config.yaml
num_hidden_layers: 20
hidden_size: 384
num_attention_heads: 3
num_key_value_heads: 3
head_dim: 128
intermediate_size: 1024
vocab_size: 16384
hidden_act: "geglu"
norm: "rmsnorm"
norm_place: "pre"
norm_eps: 1e-06
positions: "rope"
rope_theta: 1000000.0
rope_fraction: 0.5
qk_norm: false
attn_scale: 0.0884
bias: "none"
tie_word_embeddings: false
parallel_block: false
extras: ["capped logits"]
init: "uniform"
init_std_qkv: 0.0441
init_std_o: 0.00698
init_std_up: 0.0441
init_std_down: 0.00698
optimizer: "adamw"
learning_rate: 0.00123
beta1: 0.9
beta2: 0.98
weight_decay: 0.095
lr_head: 0.00571
max_grad_norm: 1.0
warmup_steps: 328
schedule: "cos"
final_lr_fraction: 0.0
batch_tokens: 32768
max_seq_len: 2048
doc_mask: true
train_tokens: 333400000
max_steps: 10175
dataset: "wikipedia_en"
Each number is 128 + 24 x the weight over its row's rms, rounded and kept within 0 to 255. Layers, rows and columns count from 0. Numbers have three digits each. The size before them is the row's rms in percent of the matrix's.

# layer 13 MLP up, 1024x384, rms 0.0589, rows 406-439, columns 0-63
094:119095150134088109130122118184160134132107136083103066079101126147143093109149111124092124123146108149132135123132130129080149138150164118130111124092136160130093121136115142157140107114101106
112:143150145133134112082192153098107101111086124183169133146140168155129126120140133122117120173138135126180106120130135141100145133109161113149118137145095170124139145122129105137154140161129126
101:124127122085170159083150125132088145132112122119118100109094093126148122134114155128149152117114158081140133101176103124147122177141127145107115138111103145117134101151163110109135139117123122
106:109087121084157092128155158080080135099126127156125135157142117166110141132156120158141163154127129101132094135129120166155130101112125123159153141119085146099151138129142139156120144094116141
102:106129116119102134107147109137119125090118134132121123091154135123152122134136119143102153102168116134091119140130164140112184137104093145142117120127158154150173110140126134099145102141134130
107:119107085112109122147162172151136109080121159145137168146173146125101116117120101129136134131151127139128159144112110110151119110153124088119150125157144128145123088133122134162125099126126123
108:112108118134148070138104106110158131138130157142135091082129145114070165117134145122123139176117083128104114137141154127130115065169107180159140108122081105154141154155079114135136080144176111
102:151100142122128136129165104112106105099136129076106134117119142172093120125110120146126157152160092154083143129075099142091143091108159150103134139136129152166168189130120145136161161129113117
097:114147134124110171148143133112114125166114125127068175111090151105112106125125115148107154099110113142123118148112118110136145142093129139108168063099087095136154104145172104148138103168162101
090:146123120105101112156124101153150131095142113138073113114136143122165128149107121084149111156110141100120159093133141118141132130106124186082160107127148160094102111169139119107130101181074171
099:172157122104100156114140149178108084117090107167102047140138172117101146184106147110152135146146103134090130149126109127114090138126142110097106151110117133114085144099078111147132167133135136
113:141102117105136165125155187151132148139089124120084118103120110110145086120107129113118083143106153189160133096139082115105117150132107105102138113120105099086158141134126101103068109131142084
098:113144141128133143081141110109132131098178106145143161137142127137111137102129115138133118106174065110150137095102116099151143101131143145110098128141113158107134179113118133153165167112108118
095:126114121157119176134133139131168118085143132135143111150127158157116126087108153154145119125085105107105160110121117151110130111131135173177104135097098152132165107165116121141122150176177133
095:161104144104138138126165094149081149159128151148152096116127155094109128097138126122086143147144104130150136113140131093117157143119127117130147133139135135138134129098120100140158114125117127
094:132074172109142128125122138092105126154172123136147132140140129169138166152133142108129078130136106132151146102131144091129091119170146096131125161121118139115125149125133122144110111117183137
087:083122131126096159133126147114147215092146135108177123196117087161120146146120119082150125150173167122139136133098149126115101104106135143133144163112138132120137111134125146159105112127147157
084:144089138105123131129137085114134131137090144133109181149122117126109123099144145150127187137108123158141149134136087163108141126131117121133117124158137093147154142107126087095114140126082135
099:147145142163157108102095143138188125125130122180182112162149138160106114146109172163143129120082114120105099150108081147155119138147135105119144126127132127128136106147122114084119091140151099
101:092114126128113127105122119149147150147116111115136099123094140099120119159090145119117153092127160152136150113137141097105135129109126118194120140101099073108109138116112157125138109123168123
107:132135127168148101125137099157117092118128095134130102114138098153165133115142151149148085161155150166155107140118126138102121144101140102118143099116104127116109125160112132107098133122121132
094:134141139124124126175135106097167142180184148086100149091117143142147151120148103120103157160121129112095144128127130118109159119123149137081146166165132120129109129138116155114130116105141181
105:125114114106123120138148117125136139153136138112113112142164177116122152116112122109150129109102137128133124099130115112113119105149133125086144112099143135164106098132118094135100099134126144
089:123115085141125110112107095116135079144129128117161067118108145124116107116100169156131157130123137131104109158153063097118120133135159127119130122117155155114129114126107113143137122118132119
107:148138137097210165114152139094140104171104095140108168119127148142131163145123130098136169155131116116139146098126146143119127102127104135110144102108089117160104136128147112093100140133143164
105:117155083116099106174161118138117094173089103097146106113105088141169105094116138142128115111098135087144141135132094094146122124115105145126160086137140143090122144153134130072160134105143137
104:133134099159109150150137139129161113163163116118112119107130106095101158130114129116100163148096155147165099184091147127109137150136117148119115108150131130159144100124134110152130139152149113
106:104099136103115121144129132158111101106091119124151143148126123099172122141136090155152110130122098128112107106117170112098106114107111124086162068136132148164121082131134136140130124096104144
098:093140114120171109165168122073083157132119146134061112102162146128198125120124121151115146184088141084136099155147142153123102114155180142096113119118121126119125144134119117081098106141172159
100:147178146177099114176115079129133089137154132158136136154124068110178124124126144153116170146118132104119128169108151106155096125134136175148115110131097097118152059150111098110143113150121160
106:096137069129118130115168111137160104106136109125171163156149155156129108134096115143169134099135135144146107118113094116110122152107123127083138085110107121113150117163104094121107130177143117
105:151133093175117132105121098177086147137132109167109120136132072100132188165112101113111105112095127193086154149146162137123133149134142161119117108113123122118139129135122115110167132150136110
097:098100094117169129096137149151150091150136145158170153156095099081139130121125130114138134132114133098164140121158143152097168120109081159134152159144108147115166113076164136145118150102089129
088:155128121159131121132159109154139153110114145101146132112096153153166126140146142110156097125103125165169140103133091150145148156113132120125114088091136117139122156143148145078105140141128084
# layer 13 MLP down (transposed), 1024x384, rms 0.0517, rows 406-438, columns 0-63
095:157133130125111108161169167104110130092126132125136127167139129084153120137087159149159108138138108120133106144093111137145136111118087104136154120166112117165174148157097112126116140155103134
112:143140162136103125106121118124128131132143091094111168087136143125138104117187100129065114144133103114191137111097122134129133121077125111117110143097085177086110104179121117125148135129109130
102:138163082057116138110117165145100111131112131118130125147150131088143129130130130097160104086132145108149139128169147134146106113099044167147134120151148106115105098113162119141114144171121142
105:115162114122168130124186158117169119109130112176112174160108113154145133158144080139116112108108080158137140134142113101144115143106114123111103123091145153100131152157122099163108146146152147
101:111190089141152151165164102125185137124165145145168102083121136143119146139164111121095121145143101127112087122098098141152109111122116121067160177115175189150157131133121131124109152087110131
103:136126121142136149122101167110122133128125105144155145127126092117124108121092126120138132114085121128171117112137149107153124141133134118147078083152111071134147137153161124142131143138159128
108:119114147146176101102119130101141107113147109119131163148104123110162127149111130154146135056104156092133117108144110084140165117132145155104144104107113070161124104113134106105088108111131143
099:122174134142119131137137097124089135121123088097093110143123158127155133117128131145126119117109171153140102159131167145134133142126105176189102149108116125135131113124122146136131096128117115
100:106089123113125127123115121145084101085116134116093114065110139142073091133133133099087078127093115151134150152116118118132109136121115167129098144154119150112143134128136148127081117161099128
090:123097165143117146114117112084160136111156148135148155139134163101168124111152159133141166143092113143120156132149144144169115074105161186154159146127119129083126158118134078127139105107152134
101:116119140079145129122116148104111118133110160132156127168143143137165149102131110131077162122118153141166159104149158102092112175090164164137143122107118098083114083128160044145146119152148105
111:163133119158148120157114104112150146163167123119131136096134145139082089136119143186127106130152105116133131131094129151190112151125143102123086117185113142104107114090172110201141137122110119
097:124074095128113142125129122138133123135115139138096119109121118109102129120129101118109150144121125129115137165098132133108091178136103097114139137098112145122101150145129079107137147143148143
097:118140140100104131141155112141150126121121126123138104063119136110188118117114155144137120138122124145155123101135173197131143112145130153126134131149136179119173139135152146149123110117153097
095:143162119075183123113096152158134146132171117118141117149120133119091109144148163139186145120137100163118110133096103153122137151152118145162094155119090125140156144122082106166099115178128131
097:130134130129162117123168113117153093113138134126137157148174092106127145155119126101105124114175143169086126143145116135083122115098105130084094128068152129130113141160146099095090140159127144
093:088155116126131118112123127129109105116119109110128161142160163109113126100103110152106097136127119166133103121128115125177093081142113121134147177172137111151137128093095101101149110130097128
087:136131126142141098109123115159128131129167152115107098086126114100110144115149157142107135118138108109132170150142158181116097127092170131144141141133090096151087127099108162137158132121147121
099:165093169152145129128144115102130123067131080123114105114143132144117142117145181117089115133160110128103110077110163140169103184102076118151131118124117088121113101109124143188127124168078096
102:125133150146132088180105125123124136152124148086131120129132127140094135154149123137131130139125105145083131144150143112142143103124121131095114147136119095127078127098090111109100110093108189
106:083091133129154138124118117144152144126153150114125116117123086152127158115110119172142146121173164139119135089196179114106110169122147137121164155093137102157125136190155119121094107135131098
095:168129158097131116111146126147137120150164095111122143094130122136115116128106127125139157126117129136114103126093122093096170149104147125088120132125133120089120099159105122145110116123145152
106:113108155096087096131112144098125109100137120116114136124116102134127124147119139190093171148159092111130113147140141221111108100139100138151121152107160096153140141130135109140115102108120114
090:148146143179197141107140197147114156123127146105141167141113157100144136130136115106116091135132165116110119141093156120099118140142139129091106121117154111080149153125117143158110096138117117
106:150145153163078145122095107110120116093097183127109119120131171120143153138176156111146109143123075155137102127115111146143137120096121135118126131065174113143130133138133089151177114129124136
104:131121114133149147136089135116100091161132112110125136147113160179114163094158129173163096134167118090141116146131092156072162148091141111142123093112140151122152107104103162164115138085140152
103:103097135137146112116126131129191128083143124142133169128124155085135143122157126119147128144115092157137132164136161139149111129138101136106132168127135142143085114113133123139125058135119129
104:126106138095159101141159180143069169149155142127109102113133156119139109134113153144124131130166162124161091100152086136112100138152104146120159116170142149128143113105112171138184159150107123
101:108169125146133109142136113159132138145120143142113135132124126097147153105138124105130138089132134102148099110117128141149104151149149091159084147118137120118145115125109152132121163154135108
100:110121100085129133114100161147094136111127057091152128160109155123113122096162095117130111113114141148157106140076152115117084126139129137159131115096120135090141111137138164093102119132136110
104:124158104099113147155145124141174124105123154130132133162124091155115102102155135146146143159124172132115128105079114126123115136122155139112098129131117190105130090163122128103103145148160128
106:134114086123146141126112141119109112144149106115096112166103138088133122152116130181150136070128097127107129149132143104122115122138144128100119133137079113171082089090162099113140103105128162
098:123147133112120157145109148153144171103115097110112098088141116117088092114131167128104160102119127141120107132126136165150143125189146090089127140128159106108139113128153118124110143140141096
# layer 13 MLP gate, 1024x384, rms 0.0575, rows 407-439, columns 0-63
112:153091092137084181100107176090183128162135140104117130134154113130126143097132112120139122138092146153103115151129145146090111120126181118130115136122105092128145133124127146103098106145149145
101:123095116121098107164112164103183151125137135168122141106118136142106120070136150105123140129108149182171155149131133114115110118127135135132059138102107165122107130113130108106110182103081116
110:154102145125091138149123134142135130129139165157136135144113094107131119160150118088153125145109145134130111156114133118162107120123106060133190107064124149118103140112084131100097132177128141
103:148137127098155087108135135117139127131161140145079106112110096160135107119133121130137171128090130099162113119117093161190112140114073107144117135101078113111115152141114128121088141097134107
100:142097091110069086127155169165148143169155093155141146116216112147148126114094111129143119129139119116156139131141128141076146160157158134142131108110105097125168130136138149152160094124125154
102:137131126112102125127121112144184101092148136143107135084140196134074154121134123150133147140145082139146122119151155165130094095154120102169113131107135126136108121106109091112131110153111161
101:172115111121117117143168143083180128144167137166110141132112113134096084095110120110137106129177117141120141100112092163171145125161147106099095138113113155098137160115073114103105136166113145
100:112151099131088129111169102119165105157105140138080162119129108115121128135149111151105173147141139122168114106160108117105118096102143103137180130087172143126168085115170091137114152175139135
093:156148123113120152158129106189160127121083131140121099092152119136094108105123146078121167114140193103149158111091146149158155110113116138067113106120143137117081104164135147103125155159114115
102:134144119150099146140122131129128135132133142130137132103174105105125109133126151109150138114163138143149078107136186125120083127128162100141107129144076105122152086103149123148113124150112116
105:133116059094125159130144117121164145129138168118093129117112147102149124105135092126146141176100142123153112120148135124100076115145128090149154125130103127105125069115111139117102088139146114
099:111167140092141131088143136160142167153159172125125131155130159134102135117152106107127112109131137120151173089126093112142143137138114092094127135125165095108120112123127170139121153133066096
097:129110152180116109194117116128162138109130146118111107149151123102170109152107128090121160132145112127132154130147134116119137150120135128133098104111108109148146118132095163129130151166081165
097:142145144154108098166123128103169131142152131086116153124163101120155119072130114157147132136101138102176134105132159114129154120148102131142089142112147120150112120153126126082123114091095156
098:162160083151085107130126141136149109102136155130127131118168139099132072131119123125175165132162104124113108124145119172109150100101136151132137112139135124167126102109126125111092147137094176
090:076100080152138121100125146110105156098144168104105132087120125117108127158105136115155111137108115130136133140143130121148127118113135168114117129117083104155146135081130147181080135142125107
090:127127106093123095064119132172121127148144123089111099103126128164124127154124121143125125125127124117161166112136145150134111130094149141130122119117122111155058109097082159158160143140092147
102:162153121171123145118145117165131090164135151134156139131114125155095119148155135126151131101098138121133107162165118160158109149134138101142167135116150141155133095090125108074148129126123122
101:102113126121152123095096129175143145152108108132133090138149120115145139135088168110148124084127122119098144147075157124125098150102140113140150165134154108126138097076133113129137164118114126
103:138139119129144131117123146136146156139120119149155137117117148119120140110105140106154130120086144171148136128173114153152120089174092120164122110123177140130097128111136136121138103173142097
095:157131146075126120124155128138152188139136147138135095130157127158086129084114111130137108148169103109098130192095120155121140128101150117148103133131112128129085129123130128066113118124148169
105:111168160107129180114152083128149147105076156135128135120115124135160149135170130115125131148174148137147165139092183130129110129131178130137071093110169139105088141118118094101169147146118129
092:141113135126122101132135115135166129117149177127130107100144123125120152119139165143187120115151170117130123131148178158138124081135129127103148158096127138158143139066155140083129110141121159
106:155122101120116135119124116133138133129096137131150126141138115120142121156107109145120111085148137132138131140150143131149092063164135145181119087116132152078098171133163092144098128141088123
106:131143104102102116116112140106108123139113156135121139130158142117163090071145150134119122108132119095117171104153131087172105137139121184094100141152095152121134119167155149080146099142155140
101:108161116154121145172121173117129133165168117121112132103162119103117137104133092152120141122098148145126108135148111146154146115177132095172132130131170116101136176081123124124132144136093117
101:145158131104116150146133093167130135154098118122077149137123112112124139131143155103100092143119096148126166149137201125118108135123118152120109121134110149150108156094138112137116142124123130
097:131169107103074115120146129110104124152122145101109133101156163135128144114114166105158143124134152150140106146150110125121102111115183112132095110125140133162117136149101112122112143125127120
102:105149130103093161112130110158155145087169110126104101132112163159118145118127107119119123104190131122129134137121135155097104104102132095130099103160106139086100139152114121114145131163127092
107:153134097135142159108135103150098139146138128118106115129130097159120097123142102131163124092161111152170162127175128095140154141085140165120090104120087125108151139159122129092103117156141133
109:140116125107121130145170138136109138121111145127165141136152149120135116138120120168142119108118133111092124150142130175130125104173127127105113144121157109137114106117148148129118137141135152
100:125170114135154159121132124193129129173162125148110113120102165117113151117155130103119152120130121141094165157116122154152125128137140089154100140119151127120139138142114117103116148135115117
086:065123143130128114139135180099091176170133132147106071141130092117128114125108102143128105112181158154125117145127150153080117107146110117134157164097116129120139162072118116134112098101148166